config = dict(
    num_hidden_layers=10,
    intermediate_size=2560,
    norm='layernorm',
    norm_eps=1e-05,
    parallel_block=False,
    init_std_o=0.0,
    init_std_up=0.0327,
    beta1=0.9,
    beta2=0.99,
    warmup_steps=290,
    dataset='wikipedia_en',
)
Each number is 128 + 32 x the weight over the matrix's rms, rounded and kept within 0 to 255. Layers, rows and columns count from 0. Numbers have three digits each.

# down: layer 4 MLP down (transposed), 2560x640, rms 0.0171, rows 2257-2356, columns 192-255
# up: layer 4 MLP up, 2560x640, rms 0.0262, rows 2258-2357, columns 192-255
down2257:102110108154146110194144127140125119138091117173103111116176119180146159126130138093107111187135142209132120121098101156125094099170118193153124067189128120120144150172139149144115060121168131
up2258:107132145107090152180165136160165106069161118098131164140095124080178094103097160144127157199180116140175110116190079153139120101163099077144185143201048172158107096099100177152094150172101108
down2258:120126121101082139103124154123103148188183079068190140087137084153127148137161129180132094146134116100143171159140137139094086090119108105182059129121170146133176134111178205082117086108141122
up2259:127107103087119127157133174202102146100147133131137148137183125181118104117137156116129136131095134153207164120161093113101159121183109109159142097135146093120160166140096146161138138139177171
down2259:128150110162089089129156091093139120148186118184099123101115142164081108060136110152124084092095097145126157107067098113139100101123133172102086170141143111139137183139144162082126146102124167
up2260:109123089110104154124152103178158105126077121136157145110141141121084162129098137113119125097181099076174156131159156148157094106205171105156107134101076115125099131100131087092160139111169149
down2260:087097082115096126088101128134126158073078121101179154213112115099136141167122135088139081186118141099140132104132158148114155131114091166127154122157141129147082151139140123136114120140124092
up2261:153159105102166118146174118125130174068126111114174102162168134103140134082170095154152144094103112099161142095095066111146125180135125118106193126191126124126106105134066098147122167129138154
down2261:149149111137078196093172135052117100111096095125077143162110082152072106129136118081106084093137133121160132135178090059137111155088095154121106140111174043130173097159062113139154176126139119
up2262:101090119094169155116202108158079121070113131113133112112106062158113123148122090128138107085224126114107077090116096154182066097148122141160093110133060143113127146145172144149164199160180124
down2262:118130114088093080137109136147169107162167125143142144139226172039111102106133151118122102153099162139148134221119114113110102158136087120083165143144172090102124153170086072118142148119115095
up2263:183154089150091138175148056057106144105122140108069127106124113167101167140112073182136106100148123093182135135148156124108133159093077083116043083176071170169191112189096115192117128132176100
down2263:083164226104136203107127185134206120156131027190176146131095122128145134160116141040122164225092126183123145154171111152133163151132148145189135127104059090136146128160097145116135147197087122
up2264:097105153148042086100183099018137092122106101116120147137143105141187108164104188203106099152177154072125103146103112115110184109181156050115192063133114130084200117100145115132168091111138126
down2264:167141110130120117108059127088101129158175105099076147218157108108194111172135115112198119131129089139083087151172135149137166148135129097089166118145118141118148197116097187052121024110125119
up2265:140107166124151163124120167146114184082174110158172144167180105158150101093183164157157087112168133149147169131142147165159105148082100099103132072107127124104154131099112158107140097119111079
down2265:108135115087122086121164127126123119204131128108089147122099129092097143127145152123097102148115168149137132164108132094161144082169094174157136100145180085132126153141117123173089125146121114
up2266:116100159098130170200117146112117162111255112155137106135137093159119130142090190086150143185113086147142126140106134114096081111163090092079130069221138110100124160188049140100180113079084121
down2266:146153137124120109096064096249110110190023136104109069139130158155138107113076129157153073114142154126156110117132112140133191112114113136157126172070106118146152148120162133184088133091120090
up2267:145163132090101182187115149165147113062132129098049123125101073154088147144171139123087155097119104107148101113124118126116090127094122186188124123136153187102095147189115075127155094133085166
down2267:186090155134174000173106119156150132101106127158142142102168148121127074146083140095138082163165218171137138152122133116154083110144115157098126165163080117130032107152199080111154092122109082
up2268:170152083127153124158161113182137162120116113130167114177179117155057093089170107130112095148126156163137098146130115112113137131182165147130144115190130066107124171167100131150112098116137170
down2268:158146139158109117114144080119131134129115136133123128096108142071131154143113128154154156127085141111142109120134128146103087123112121089152141113092080145119123124160114124114149113120096149
up2269:135111183164157158168147119103116163175136161143064138037080098075101054129129128169171100106112090113100129154085106104142112127106137081132141173075163054128094127112114090111126136132149137
down2269:133150149185130125116126111119142112130129131202149133136132109120099093123096142120095190121150152140186143130151187130119123163094120154082152081166130135128118138075194044094124165059149108
up2270:124096147141132173134195140072093159156251148215062082048091092071144105132109105213137105135126097159137138189143091128154173056073115167150174085136053152162134118130085061115113152145076089
down2270:105111068150085175173095132149127152129017115123190154153195161145166191130189100128063160086090165129131142078141117138130132129192151093071071160102157145134053153105065111157157097108167113
up2271:145163086151160141201073099123101111163122097189114143120106114158079102153099138121103097144158189178098118155118088141138182094157145170125141159117100110091127165206120112105079119184137139
down2271:213091148142209116079148099155112145115098144112103161168099105114158155109120105098126110057129088104156157126143124115139124130114134112111141106107166091116121107076167178136099135143155142
up2272:126166142111157115167089145108099187143102109144096112117152151152092117131149114108165146128133084124213157165119120112132157091105158178091147123180157158141132133143107087124158090111166129
down2272:131112154109151165135135119124124117149100164096111146085130118163124120148142103147107176169167141148117128130145121139132134087121138078111109143106092129123114126137128111136123152157117140
up2273:144092145088127131134134137130145138080103155092155112141145099128172098143178157119120115096128145115145083101116088149179109094119090101074130134138173134158165179077176101156112171161112126
down2273:097081157141136117138166149099139168110137162122093139075114134063126119084137105067139146120142111155155141098138086125134081153116134180170166106184136132116158132145084138119122150141153142
up2274:166182152096144082108139129153157119106108145181153133071127073108128125144179176128096125134161142111095076148148108120104111101153141114131134136126107118131124124101135175158172170102163133
down2274:139127106144125098108104142110141148100105140114116138158118147069132142091143121127141146161099146125152129138094123180112148122144124102134124091190147148125128125096152074120108119120172120
up2275:126112157151095125138161085096125129146131157108158114138202105137107172107102103224095161139132084179104105087098138098130152115161035053169136146185175128147187110147115128120129081114149158
down2275:081132059104079087140112165204180095104093124179059114100076123148158096116097152066120140142127166126144112160141145129125099133153134159131114095094048135126109197137164069134103110152124105
up2276:107121118099052132103113137084140105089100147097145115134162124118089141112088082140096046078130118129153124070136126074135094111164128134054120149150092106136175154195132082174126132071116090
down2276:083124129086168131178105163099190119103084094097120138174072165203128116103124152092133098150124123102171169114148112108131154124150125114158123148140175119160081140124091063125101160198135098
up2277:119104124123141150097119092114174156104135130141158109081154139139117090144075140168084146184191058143093135107135120175096109137150164092064144113114061139136090133117087156116167117113075153
down2277:099135128121171151115113173136125083159088130186075115131127124209218168104095109142128146106139153115178154117105172150112133072115029032157117174121132120109158120133170126129119124126138129
up2278:142116178100096128139159149114127121074162163018108099100151095124138176160078098134166127099153129117194148101108144131158120149169073098126165154094100126103151053067097074165114128147125127
down2278:105175086122097180142097135159102110199092099182172140180096128146116098155194148132161101120091105127059110112120095154116142138114186205126117119193134108133105180205172186105156133152118113
up2279:142150109114116126131136128103170099134084148082102151128140135146109163135141165136139107112116097074108171125129103129144201174128157183139091109140108124113122109097164142136081128060160153
down2279:086084086090101076102130142124095143129154118142130169111154124113188098113151096070151124149106131156126135103102086135107094133114119126170166130085205130146145179123103165088129140137153136
up2280:169164141140149110164069118069100126107116135155182115112138196128181166161143105106175150192066104119178151140117136124093095124129160149095187166150129145171140163127164103098149118119120141
down2280:113145116155129148072169148157163132160105093119097123141107112115081075099141136103137117103127144128171121138172112146117153142153086081148098117152127088129083125206106104142147169121122105
up2281:126090153088115168181114145158162123108125144112157107109203103103126090102164094101090124112148173168079130118131135183158143131114125134163119061116127161125162097116129137156154201162111128
down2281:127101073114131159083143144104115165104111097149132159159068156141140097073123118127110054147093171182170139130118110101134098096090094104107145155111184099143159171179101139119104102101187143
up2282:108186141090101147112141156064163157076140122130159141147105140128104126144144137178186140087114111143141144106183090083139163154131224136156109101132057147113157143134090148159098125145137149
down2282:164147098096103098156068129147151145095116154188128172091137169082132087104179135077151176115120138119180099179125122070121120213184129126128098166167092185153135099160116102098136141085113120
up2283:119197175128040127076119087061188119100117113118121174103110185103184204106122139155104148114101105117105171026159074099124193133131138092119117164117026124111175110158047160154131165141066111
down2283:185119088157112071148135084144127088080185112126061172106175117090098112148203194170141177127131128137123115181111118125092120104124156137143148106092129062144165136124143191107072106121121137
up2284:109193137157098120100133147134168127168135137148153120105144090175099128121107142168125098154144100148162139117161164059122086169143105100095078135103088108103142155187081160126146133152157105
down2284:138058129105186205133083149137133140102108099083142111167093133098105135123141077096124119103137092138126149131116128107114146130099149128116152145146150116124114144077108106110123128092181140
up2285:159112137104157094144178124184137120088149118116156115152158138092092134116153143142124152114154134160118113107120163153151082129115139088144141141197142154086111109120121112169134119091157120
down2285:110137140140075144070109098129152143125129110153131106142136138160163124130116150110075095117111120156127129108097102126144131048119093095116117132105114119106160114151155160097128131138105124
up2286:098173055086099123089121147174088186157132134084115127152128134164151137096142124144096110094092152133138096095112126167143148126169108059108095102086069169104194073148100196137093068142148151
down2286:125088122143142157169154134132099118090141122132126113160119128136130147128139115093142106118135135141108134149119112162131113118155114112153149121104123146140173142137146124132103190166136109
up2287:104112088076148100170118113158162121140156132090160171104088095106149125144139096091124172135122150103185126082076039147183183124153147105151114124182120139103113114134169141158075136109114168
down2287:090118171147108132110097145084158162148097059078179159106126186109138172125109119132106158076138178137182081137130151190174158150113113096088106157123093090157105145121120135117067118125170095
up2288:145185092164091143142116045046168118164167160166063158165108108155128141170092141129135134174098189111156070125077104118139145142107116172135117087163111094120118131161099116136164149120099081
down2288:180114100038160069165177177151132098151152101127144152127112149087080068145157130147185044154181172150098162197145186123119129146182185071117152138083191197116146078094157165159131104165132114
up2289:151141124078134170137112150158168109124175152132141097186127162094079100126147148064155130103115142142132111164096167070152095139179079141144102094176146177097129184093145091123087173134118109
down2289:099164133129092137108164074097117115146123117122082108067137081140171160158127154175170084134150080135146113105093121132125176105087128161128149150081099144104156121126111106111126076093090148
up2290:108176122125042129078204095038090143169217116138129123047090094081146168164112184116172089175174126207167173101131161164135180105129153138089214106090060183108134119104116149143171137133105087
down2290:134121093080156117139116133151118101132171149160114169182146101106104068181125153211156080176113176133066139155114179115115107076158082175131117148185134135111124199112219129134119139144122088
up2291:121149101092157076147203092163185177126120151085128152149180146125173064081113128160172103084056089153139091129144155117104128112118095158124120126181093129139173102162109139177118226096116167
down2291:220136142093128134091112151082153094099182098089195149104113137162080135201154192148163108090135165118094108176117154138143094190161093099143148112140093130138136184063131137122133107119131153
up2292:129165087161105147110110096080101131093176146094159146141086128088121097133130078147159132190115120144106114097143079150173102059113140106089051171188142092148153152095107113143117188098168115
down2292:115126148113086162159114150111147123122130157205142145106194140124155133156143131140113136141108108104131128167118118151119224147104074107216127134025070181120116141129118227133123140150132133
up2293:173174089138139120193163152169136108131088088097204134190166098160143101116148110091086186092106164119114146149133137075132105154114111149105124093093154148098117102090125087121100154104161068
down2293:085110108130138090058117089139106127123186117148091126117145148090166132132126161194172097131122129168200109115107126151127110113115102077133166175169148135125098125144080139153137098099121115
up2294:176186131155120061181077119167112134133103173135150089130199151164058127075129091104141103125079121086155123048100162116126116207065090064136131161098132080097075112125146125062150132148108164
down2294:097113147102099183107169130105165161148108130097122123154083116146158087169103160147130163156153072141154150231117105131142157076249165133080076094132153156115107114132127082169142165138128117
up2295:083121117110081110158162152162093149142098099126176151140156089090152127097112138125127107082174148137126167072166122103155136133115124148142142102148150130104133128182135120101090112132098161
down2295:127113153154115139108118104091089157173152128113101145160151168054188128102146119102115155147134107109153156060139102103142057137112161110098136092089107078105143118061150122166103145080087139
up2296:137166158153096168133167127141126180080173085135154154140147123150151136080133130132121103089151107143168146147134087094113136147129140141126152150116063117105201137158095081148122117103146122
down2296:153112147122171163091103096124145113117131112123140140177092137124138162180092111129130161118068147092129130122137191125111070108111161127102170088170087115141120178119130092127128102125140143
up2297:146096089140128114091144109055174150117135143156149092108092133087165120112142091218099107176177163205094133097097129118125128078059133160155085114120152185106147137178149142162086093154142135
down2297:092173171079157113098161230134149177130099136106102153136073156101128139119117132046109108113116102129124155137117099090084135198189187170113142169096105143091091094135162070147139153131100134
up2298:046116096136070111104114143106156094118137079104153112132120151119112148062108129162080087059119126157085083147106137096144094166149117089146117145103159087114189116193164112164140143125119126
down2298:156118159116085167102172111120161127180135138171148125116152128185135108155162098160158154209129194162138129091165127178147135097174130113149088131170182163155114107091088163143129115108122092
up2299:100137173091120149114159174160167160111126119119149104060095075133098145153139149114149087100195106091155083169136141169106163135161080147110147158118164108132183132077125121106157193193104176
down2299:174122190151156120116139128127134143033064123124123179177084196094145148120133076093183165113168120167102143073095149125131021139096140139104114107139148169132107060136177079133134162057128120
up2300:069093094088124099186129138138136084132103103132069133100220102085143153107130145106113127151113112125141085153128133154127169093137071070116129152150152149099146173151087131061125120128086128
down2300:119143157148077135106105140170137150115111150117151083146038076153098117130148156063086080109098116069145114097145120101141136165149169162146139132150172084123167159097106162107133090162138123
up2301:082116144162090092168121136115140176122094099125169114112155139110134127119140167137136102102171140083196134120114128132121124118111131148130107113110131125106152115153143147130104185132139135
down2301:165130101135148185137157126077124134134101145135117128129154182129118150141155150153109115144125112118166134124124138139132115098127167120125079109108122117102127131130113134142117118131131139
up2302:126087184142189189193126104119119167104199090162176159131151094176130176121110103176169124095151138163166116136124164104130107138117169113180113178098132147128192166167079136104101122193183129
down2302:215118113000142090129165133094168159177038128118107114243054219099084121141094129179162161102178095160107151086121136163120132077077146157168108074121119121097172061079114077095161178128065166
up2303:168104107147136109116113119152188134098139116111144157144114096136111131123170146111108080088135103160123061097113102143156096120110133151152113095121142175091150164158163095086146153153111152
down2303:136125138143110106136111108138099109139103175145128123146175160112157102097163121117100139173152115142135122125096114151161132125126110118135115106088147130097123138110119161146106154132112125
up2304:159107142084148141140075122076150101136146147225110127122114180115151168135106107211122156182097189181089119098113187127115144070126123142199140107166169098138147183095114152092127166145146172
down2304:107116101150060101106133165103137154108116104080142138095181117163140115105114148149152064103124123122168119144085049152114109120151105140106115138146062071148041112188107111097118047146122111
up2305:108099141122165176132125152132152147064092120145137147146098110138125160074141176110160106119114099146093149126141150107145198133088124140147104073142177162088195104089124162119149098146120142
down2305:137143144142099118110135139137086123158171148092103130132193167091114126146132148175083114147109149128180114085132092151112102092121148137107147199132122108138085145133106127090148086147109089
up2306:157076103105116169086135183123124149143133133107130182134159117109119131139122095088137124118136144102121123117129094115125086116152144158132095062124171170095140151163176105156114128141159117
down2306:107113116155080103134141163136127181096124145129163151120114144149114105180155139164116142115105166092116131150146104116139122138141127116161146118157097120136141099140095159152130154126146118
up2307:082151107114169155158127145165116169128129092112134112117110156167124128126120126181104134133153116151117151135120157126161164147140108103144102118100171159117098110172136095140121151111126172
down2307:133130098124099130118109129148167114137110144119091144134130102154129122127156116116124103097118132107139147144117136144157114089136140163137171153148118123107145159098132114153150099177099127
up2308:143130103159092137102166123108167144110159117169084146095128182137068107115123056077148183119096085179176165165148161081095113142094119107100175116152121175123127131169140114109128175188149125
down2308:166122109155180082073112192169132129127130145114120136146101137101127094139099116123155125097158217029077158167118194149155120118137097175132173129133116137140155084098096145154164129088094129
up2309:135097073137061149121191117086142125171174108144174161128119100101173168118147176155167091124122106134173118073131154122108147062086195156203109122164122130095096166101148153145156138146061162
down2309:085129172120113111117084181145075153090153147123092114099124149165211149073135167155165104098178201113154093096071108144140168107144110101067090197153083073153134069155131192124096131119097083
up2310:152090129115106106167112123037115141131205128126059154098052064131131135093125177169176157172108137181086085111127111133142124110111135091154101114207190158101129140159145159116142104095087135
down2310:120171163131147122139160046165166156096110146158143127076181125089087108173161185068099168088144179116129137137098114151128155144145113158128120086092099101108165141139163078119146147119075106
up2311:148077113164104035137131143146138100102141127100138090171155101187076139162158105108137141156144169181179075152162116141136160104092155155086196114179118097102082094178097110083157145157157113
down2311:075194105113118181155122175126095126141124150112164129088149136125137151092145114163112085096128077073132124122128060093147072215153046075170034123079178166150148161110139174167110089119167146
up2312:134167090054072149123086159174168123131218150171103169070190144090165085168195146103114138142067088164114163070143114138205100119187155135195094058144108084146135199136110168154159088157174125
down2312:189152177143152127104182132045107142137104106184123120093112129155098133148107172170096142096183119126096103080157128070060149143123172133174084149146132095054122099056151067025082125137139175
up2313:133160183127138165179185103117142106126135146116157108139129125118192132114124108186110132173117159111169141199145101168127153165139094103121102105136155108149118109131238100123166203181099134
down2313:153097051070114095118121119191156143162119154093109103130148146083114138108107123123110096126125183104123178120107146103130111115149175076120175175089059151111101115140039147081153064143120137
up2314:095068142093165147105124077126133109103141074178153143147124144086104153094125101096156078170123127210165160110170154105134098077143133135170121117150142146130085108106093132149160124154094158
down2314:086160189129088116201122153131086111135078140155116116111101176082162151089151129122154151157109103136146148128093128138124173178137143114117171143157155140148148130076111132131123124116141110
up2315:168103090138078084135112136105116150079168096153051168121084100140103163141126143123092144192105147102157118132100121164095072107156129102089092088150082125120112210123125182129140188144142110
down2315:109159145169090143135108068091099123152094138070148075135172106124107157135146117182103128100168156096129124091146054122123169072127144171107156119135077086125078110180138059125125151123089115
up2316:092158151112111046115111168093138130168145156128119109053205128115147177095121182111095158087137065127156146126091139151142177154156058186130080147167132126152210077133115094139121175165128122
down2316:133109157137137127149137064160128123082022110099165134193140207145154109157121124131134158064128118062123119122097102102141043099112117125148150100078146130116063093071153152158121140093131154
up2317:114148193098084211160154145025142093181180153127087100069055132103144119156171191183171103162163105153127098119130103190098115073031078105115113133173071178135146149114125144181170140126085131
down2317:099174145130212114072218112119161092135106163120102165077039119131056079047183136075192132042188133209135201149167158144141132217137172100192159119166150168093152144085138149085128189169117165
up2318:137191176119113126154137140113146126071123114146171084108105116147101143093123171181143127098104148059139126127099059110071094162130130172148122138157113133116159110112139088104140175138148164
down2318:119153116151170107153145122081106129137089139098115097103126153161082123151167080054112138145157118146116127129087133157147133083117119118104113109137110138100124091125106114160111135125123119
up2319:172081053054150094172124080094106126145136119109142110143080168118132196117157119200134164087158143146155172122138087128157127122100085083146084147132131135129187150111136125135118153127084139
down2319:089111173158120124089163145198187124107114135113110126146130087164149128089170110094146146161165112131135113141137137148124168164128105157104137111115113156117066137165111030098147148120170108
up2320:081180066125067112147099114127099115186151091128081105093134086143109175137170119092077167127099174160151122179097127156142179105152105178135134122111144149091095138173141181130125087115119103
down2320:134110146122171152142165145116144091122061172141182103179140143143116119105104110164155042092147172110077164091108123148140125091123130141088149134117038166136104076074175083103112178124088078
up2321:144087110107105218119073172040110151091164171102124120114152144144132182072169165139156159145157065205097143095169152096144131089095145133165087117153071161156170178130101138139131192145128152
down2321:087104143150130107127109092160097139110149105201123133112167154134151112137082167122113131160102168103103125125098104127096189083151066127139149118129127083112076141111166147125121103099072083
up2322:121103124120122159101141157141123162092091074123106122172160152103077156049147057125167062056072140101189136070094044082176168114142155135140139153192123080094153136181122170128132174166124175
down2322:100157171074176058140152127111166085178072107057173114151017108246111137117124170091128102027105126115116092131118185187143200200067189161181143037164152149120148133149110115117114113155097138
up2323:132154153089184097145134185185141152136141171117141127086112045153117092125191196172110082089160098157157096116150091128183124147175071108108146101130171149113077143119156179129142124100129162
down2323:159141109121115081103166091091082148113079133090107115113076174095155109120100090030130139112129138144098136147114170109113134174134156132144135145106160128111199092128103087171110153147134125
up2324:075131138102110123132101147157169138097208155136163109151209113091126081143178150201095102105066060128135132132099122064190104128169075150126175076112125114089128108187132074171170132164148145
down2324:187107058086147145069141101055096137201094106061103124119055180173157143163130108145141136126141124129049159148113150129122178089172221073081113136130132158124137053093146174152113131085145100
up2325:080109139115131126129161188139086143106164097154115144195150139125093116121186100072110083160142067111149159112157103125131115132092208122142110112081100130128196146140161127121123138151132147
down2325:127147128151105101122201109087141083104155078126192123152082145130083075157121143192159122094157181135099100125106102131120150117127125140125156097132089123142140149130150044113091156117103114
up2326:128165153124143146200086136100158138121117158152141096170170141153121077056111156080143103106134135172139141130138088103100126124128130137127156212104199116164190150130179151112090163134118109
down2326:134115086095077103033083149194156119123134158140054107142144073080143152183121147150138073094149137135160148123131141141151090141185112123171140080100131147134118146102156120157152124127111145
up2327:175108104091169096136117157133104151106109109105080134150136174155141132104167073114173147071083078142214150129143158095104114157105148079162179077192117099085127149156100144084152167182163181
down2327:129106186162114121117144137138131127099145107145131106124091170103141114189086135151147150194137129154069116164094119125116099115150099173092136118081153119101146116047147095164142141110133148
up2328:107117073163107146145128174066093117159134083160102081119107128127153118146095125101131155107187099090156164162159129113104099098132110107161132120103080155133168070097096097169157134130114144
down2328:160097096149195230144138121234148119143122136116170133148148127142164138186135159190150081098140157119118166103127139127135171080163159100157111129089121161147151191179114109128136133121111128
up2329:165180137131142152089172118098119123074180145130094133123150134100116136123144111115145131149168102180123151094121139147156127091118111093164100152123093137123117170141135090146180112126107168
down2329:157126143134136153154098137104132120117106158155124142111097120179155087140149120143098156144124141150164103123114089125133120120108142114194125117133114134116141119087124137151129120106129153
up2330:152182152156158109095081169144129105064179110127109109124168128114111137113133125126136127122122066091112127093126127125085167199109105128123148134195108128104125124127132198167149077153111111
down2330:124106122125127145147147113100080124165146139137143125156120119135143160193100096146102118149120131148100163192146128129134123066153118161159132134110136124123104153136153122118118134082163085
up2331:096109133131181124178150108149164091142091151111093146100098192113072130115130104145140150078158067128108167137128103157129075123134086142106091136128135170078104133074150114139139138176154117
down2331:190081119107153146093129107132165130112104136116146135140109120077134089101130113099118142125168156149137110110114162104159090128134112115120130133196105099127100107173128111134130137139111126
up2332:159096076131177101173089104092083094126177106152086179142213161142089122114141137158101177109084104136118107088158145154143172079184113109115154138136125183113186186133108193106161097125138125
down2332:137134137113108124093091163115239162097134142123107119146072124078151132118136097081172112118163151100141145139133150103135107156125140148131168099177093132113112107162143085150122145107129095
up2333:131154142133141072116120151176177139114112083123147158106172148157102163131126164161134117111109169157123082102086138106128065160106095122141145091146191182108141091121180146159159155073118121
down2333:113104149165147183101179139116139122096185140223145139096110124176137058152100121147168117129120065114137149165121110134136099072159145109139111087119089149146186144101128096167127157150129134
up2334:161091120106140145096127141095176168098180111159176120104163084112103129112124104131100160142106115123139121096119111105155142160085149187122127103193110168100087105181115125111143122099144100
down2334:131175142129187166155167136167130129156130124105137084110147176091128109162118134177127080196168121135127129131155112136149114124126096127157104093086075134151112110093128158113161138177128149
up2335:082117104066039046163121087176114102101131093100096101140185103084139150119117114149055176070136123089111174094058101141116141142163103098107166149104180093112179147108088103150142125084181097
down2335:112152092080147173067061132178135140111139136108138111106086128088123072155082085077146055093120157169094129192126132108137108150122084135099133143090181196144169008042160043203126143157111111
up2336:097133195121128122101176132102156136090164128181140142089104146110100090130070142130121129182101075083129139096079142090140130114122141075168194102156049153168113109124179147092125138125092113
down2336:147160106113131168148069139115142153123084112152085110143119123112118156116123109117147086111146255121148137152135095158135155152106124177055103151049226137111136112119087154164118134135154110
up2337:131148196128191114180155107112099133080113117093160123144156084121167145097161098158164121058105163088118126168085061131118112153091158140068148085111082178133114163101127109101095145120122121
down2337:234101158145110186133124134115126115154107107076142113175131106109108147095131066134105118189149078170207137161147143104094168167101185079148196092124107133149121147179143123177124087107157098
up2338:083151166142117086177125066163125107108134084117139182119069143109097085122083184170186156110142129183181168122094073093148097109105140084140129162103173163103116097173152106142110133099110105
down2338:147106111090190105112163057116115114132096072103139155102087139097097178219126149063187085072106187140118152127121131118129162200061118171133143089167094084125123176085136147128145150211132135
up2339:124120120180083116132108150096164115070104097112109155182095149148086162069150091102163087120142136094124133128112176101168134086081131102107152117163090140138100114165113142117088160121145079
down2339:071136141146082109111079120162122145185169123141133124089145149137149109157107126159130111168143131188115115091109082082126105148136160153107104111140114113129129138090124157114119063155117105
up2340:066120095102136065134134090131113122104164102117140148054100139130111134066096066151121130063110134110144097103148130068130115120090139133108126105161108103117105079144143172082101159187177175
down2340:147100158094142105118067164139156126129135100092145149143166129152104059140187130091166134142179188120119118140118136124123117124173142122128142122096131073124121135089181118155114173139145137
up2341:168148132097154080170145158168167110120132074135074110184191115180069105125168113120105174042117101145190135161090154065150109152116103093087133123114145168145146147114181050147089173095159143
down2341:128119214127122161104173049149114138142156136114045107066117141149112173185117152255132035119179169154168091166146105196135111091134158107162086101117145140124116137108020144177125108101124138
up2342:104116128091112162115178147084153147161102112094151100154083147151109121148142103130123200082116079107125106124147100127131118173140156123154155103126128107110147085162156132141156161128142145
down2342:085114101153081129139127152161105150173133085108112131120135108145169190175132146167109078168151195069133133128164122151134117097145110131126139204150123128142061134144126171099170098126165137
up2343:144175100176102136110088160092127147058086118163135111092086108140090118131137183091083079118114093097114134138096138140141123129085163141097163174138124143108089155160143091161130124170090177
down2343:125139127147143131116101141094114120147114116146135156145104153151145133099151142147114155162132129158161109142146137142135103154109134124175114141086173153115119101088138115130125116101108099
up2344:177106113160143122102095185137140174192145135118113154101133117179119135162096096151145108122095092207144113164120101140106200140153096123136172175110113123168188184095076123110100147105151118
down2344:109154134133131100156124080120097109094120112175151133158163168090141094133140104127111154100135182062089122098154159146125048151101131143120130073117155112121086101141158073145149092096111146
up2345:162136145144128165158161092099133146078201115146079181120165086112150147112157085104151149144061117153164120111109102103112086109168118139149155163159167132149147144161126135106153148145156166
down2345:176182103064040149045129184164175177131141051135105185147159163185170120037167107114166113191183156218251129109152108049138172151140132135172090129123148189188119134166111128092113146111124138
up2346:081154131142088209144129109149128099180149165155102173151225163140148211133089116223134130107096133150101187055173086117144153091116091055149119117142123129142153147162132136134119123123131110
down2346:155115156140096045103161153108179138105133164150138129129115119188148092137152091084139208098157127072049109164053105139098089130172128170141176125147102167124152062116134141148107121181151144
up2347:109124139125126126184115174189139111157155116075128159204154109071110134151156194104095067155143142117167088091062120171160066131140127156135106151141101159120141171145092126141158161149086136
down2347:143084102107150078069165140064086142126101128146140141105121172156138094117147108090161111125134138160139100131134107131125126097130148110151182101112181150116139125141154143144099155131148104
up2348:153178161082170174111133156144129177137156136123142105145091165136099085132181177078118148101124120105117156106136111091153144153091122178125179119068108100171158139141153181128121137126163172
down2348:104076152123141123188135165102164111100120151149140125097107162143101111106118067148154120123156129137119113087147155123131152090095106091097169151207131159171111116124119136128129120087149084
up2349:078069118099125126143131171158107160063165137126178108133168091076158153108191130142101117126152022122101084151143138124166089112152085133108139102181140135145123171095108111144196146117071131
down2349:201158118071143094096097117137124140181095109062127119139067124148108117157148075073105087149091138167090159141105116102165155149122196128113105131081160123132138103145096154130124120124171126
up2350:204116155152075112138092157136128079149137140138116167083141109095083154155217108205141112101118104099090153080148123128087156121098103194122095148222185087138112174139133111120172176130134179
down2350:082159064094137059143105099131133158072171147115139121154119128113133051133129177093138168123127113139084121178109136122109101152117089111189204111071102131105133140094052107159118136117088161
up2351:121121125144204129165170139152087187072111106116152112115125141089099101106133145169095127162130170149096081086159152126086169077106161138094142146185096149100106170172090098153135159149090158
down2351:112156137122026108066125105179130091171136174138172144138080148154166114090101144093114084105124055134162152128138135158148134211133164056136108151133150100151172101133184209113090149086126113
up2352:120120096116058157131124099180107157153098101164062118133097085123159099111175127133124111136115121140102137130132134108080133124158148106156145083131126094152236187110158078105155152076138159
down2352:178137134121202149067134142089120122121116143139196132121132147139112135162140121179106118147150141161094158121158137124124101081127165119141115084132142156112094114127127189143148176136114095
up2353:093170147159151109105164146111080116149121158145159124149126114214095069141110155116120122157140156119187095118147092158116084120098096130156091084131106166085138128157173147111139190134115161
down2353:137094108110137180129157103056145122118148128167070134144048112060099138108105158130119163058118084126140149130149181099161072115143123153162153147144127105114123092158091106147105148109138145
up2354:175080118139163078155080107142084079108116090185059122171111121081161143104096130164193170097109173149135152122144179129079192105085132173143140139123121146118108180126088087071081118169159115
down2354:094168153106147152149165142182093154124091148094167142116137199095115159135174099125139087158141097124098125123119167086139092117156166135139142123148122167115090157069136119189134107085122142
up2355:088129142118117098130133153100129111119118103129146166062139123070146141129116209109119090138156161096117132112080095106143159178064128142141106107073117103104127081098122170130124150119095169
down2355:151109116159143159149107141154169122112065141107152152158185092121134163116141056141147173108110104158150137170135129099141084139095163062111096111152127115143125185115099109078186162142143098
up2356:112143157145139115176197160186148146117134123101096137059183071038154136083104128125090133120052087151164138145115168086099148117113184158146117076183110090085123113133087116121164112086162109
down2356:132161151086157088130093118097140133131136117098092160090095144160115086176131148152153102083156158131131125117081158140091151116112127127101163202123075153123136086132106043152144116098119153
up2357:091135052178064121128070129090107167168067086068133101160168134088085116104125075106139169151139162075087090135150073108088127132111059106103126126150132137102133117128129167160189121131122120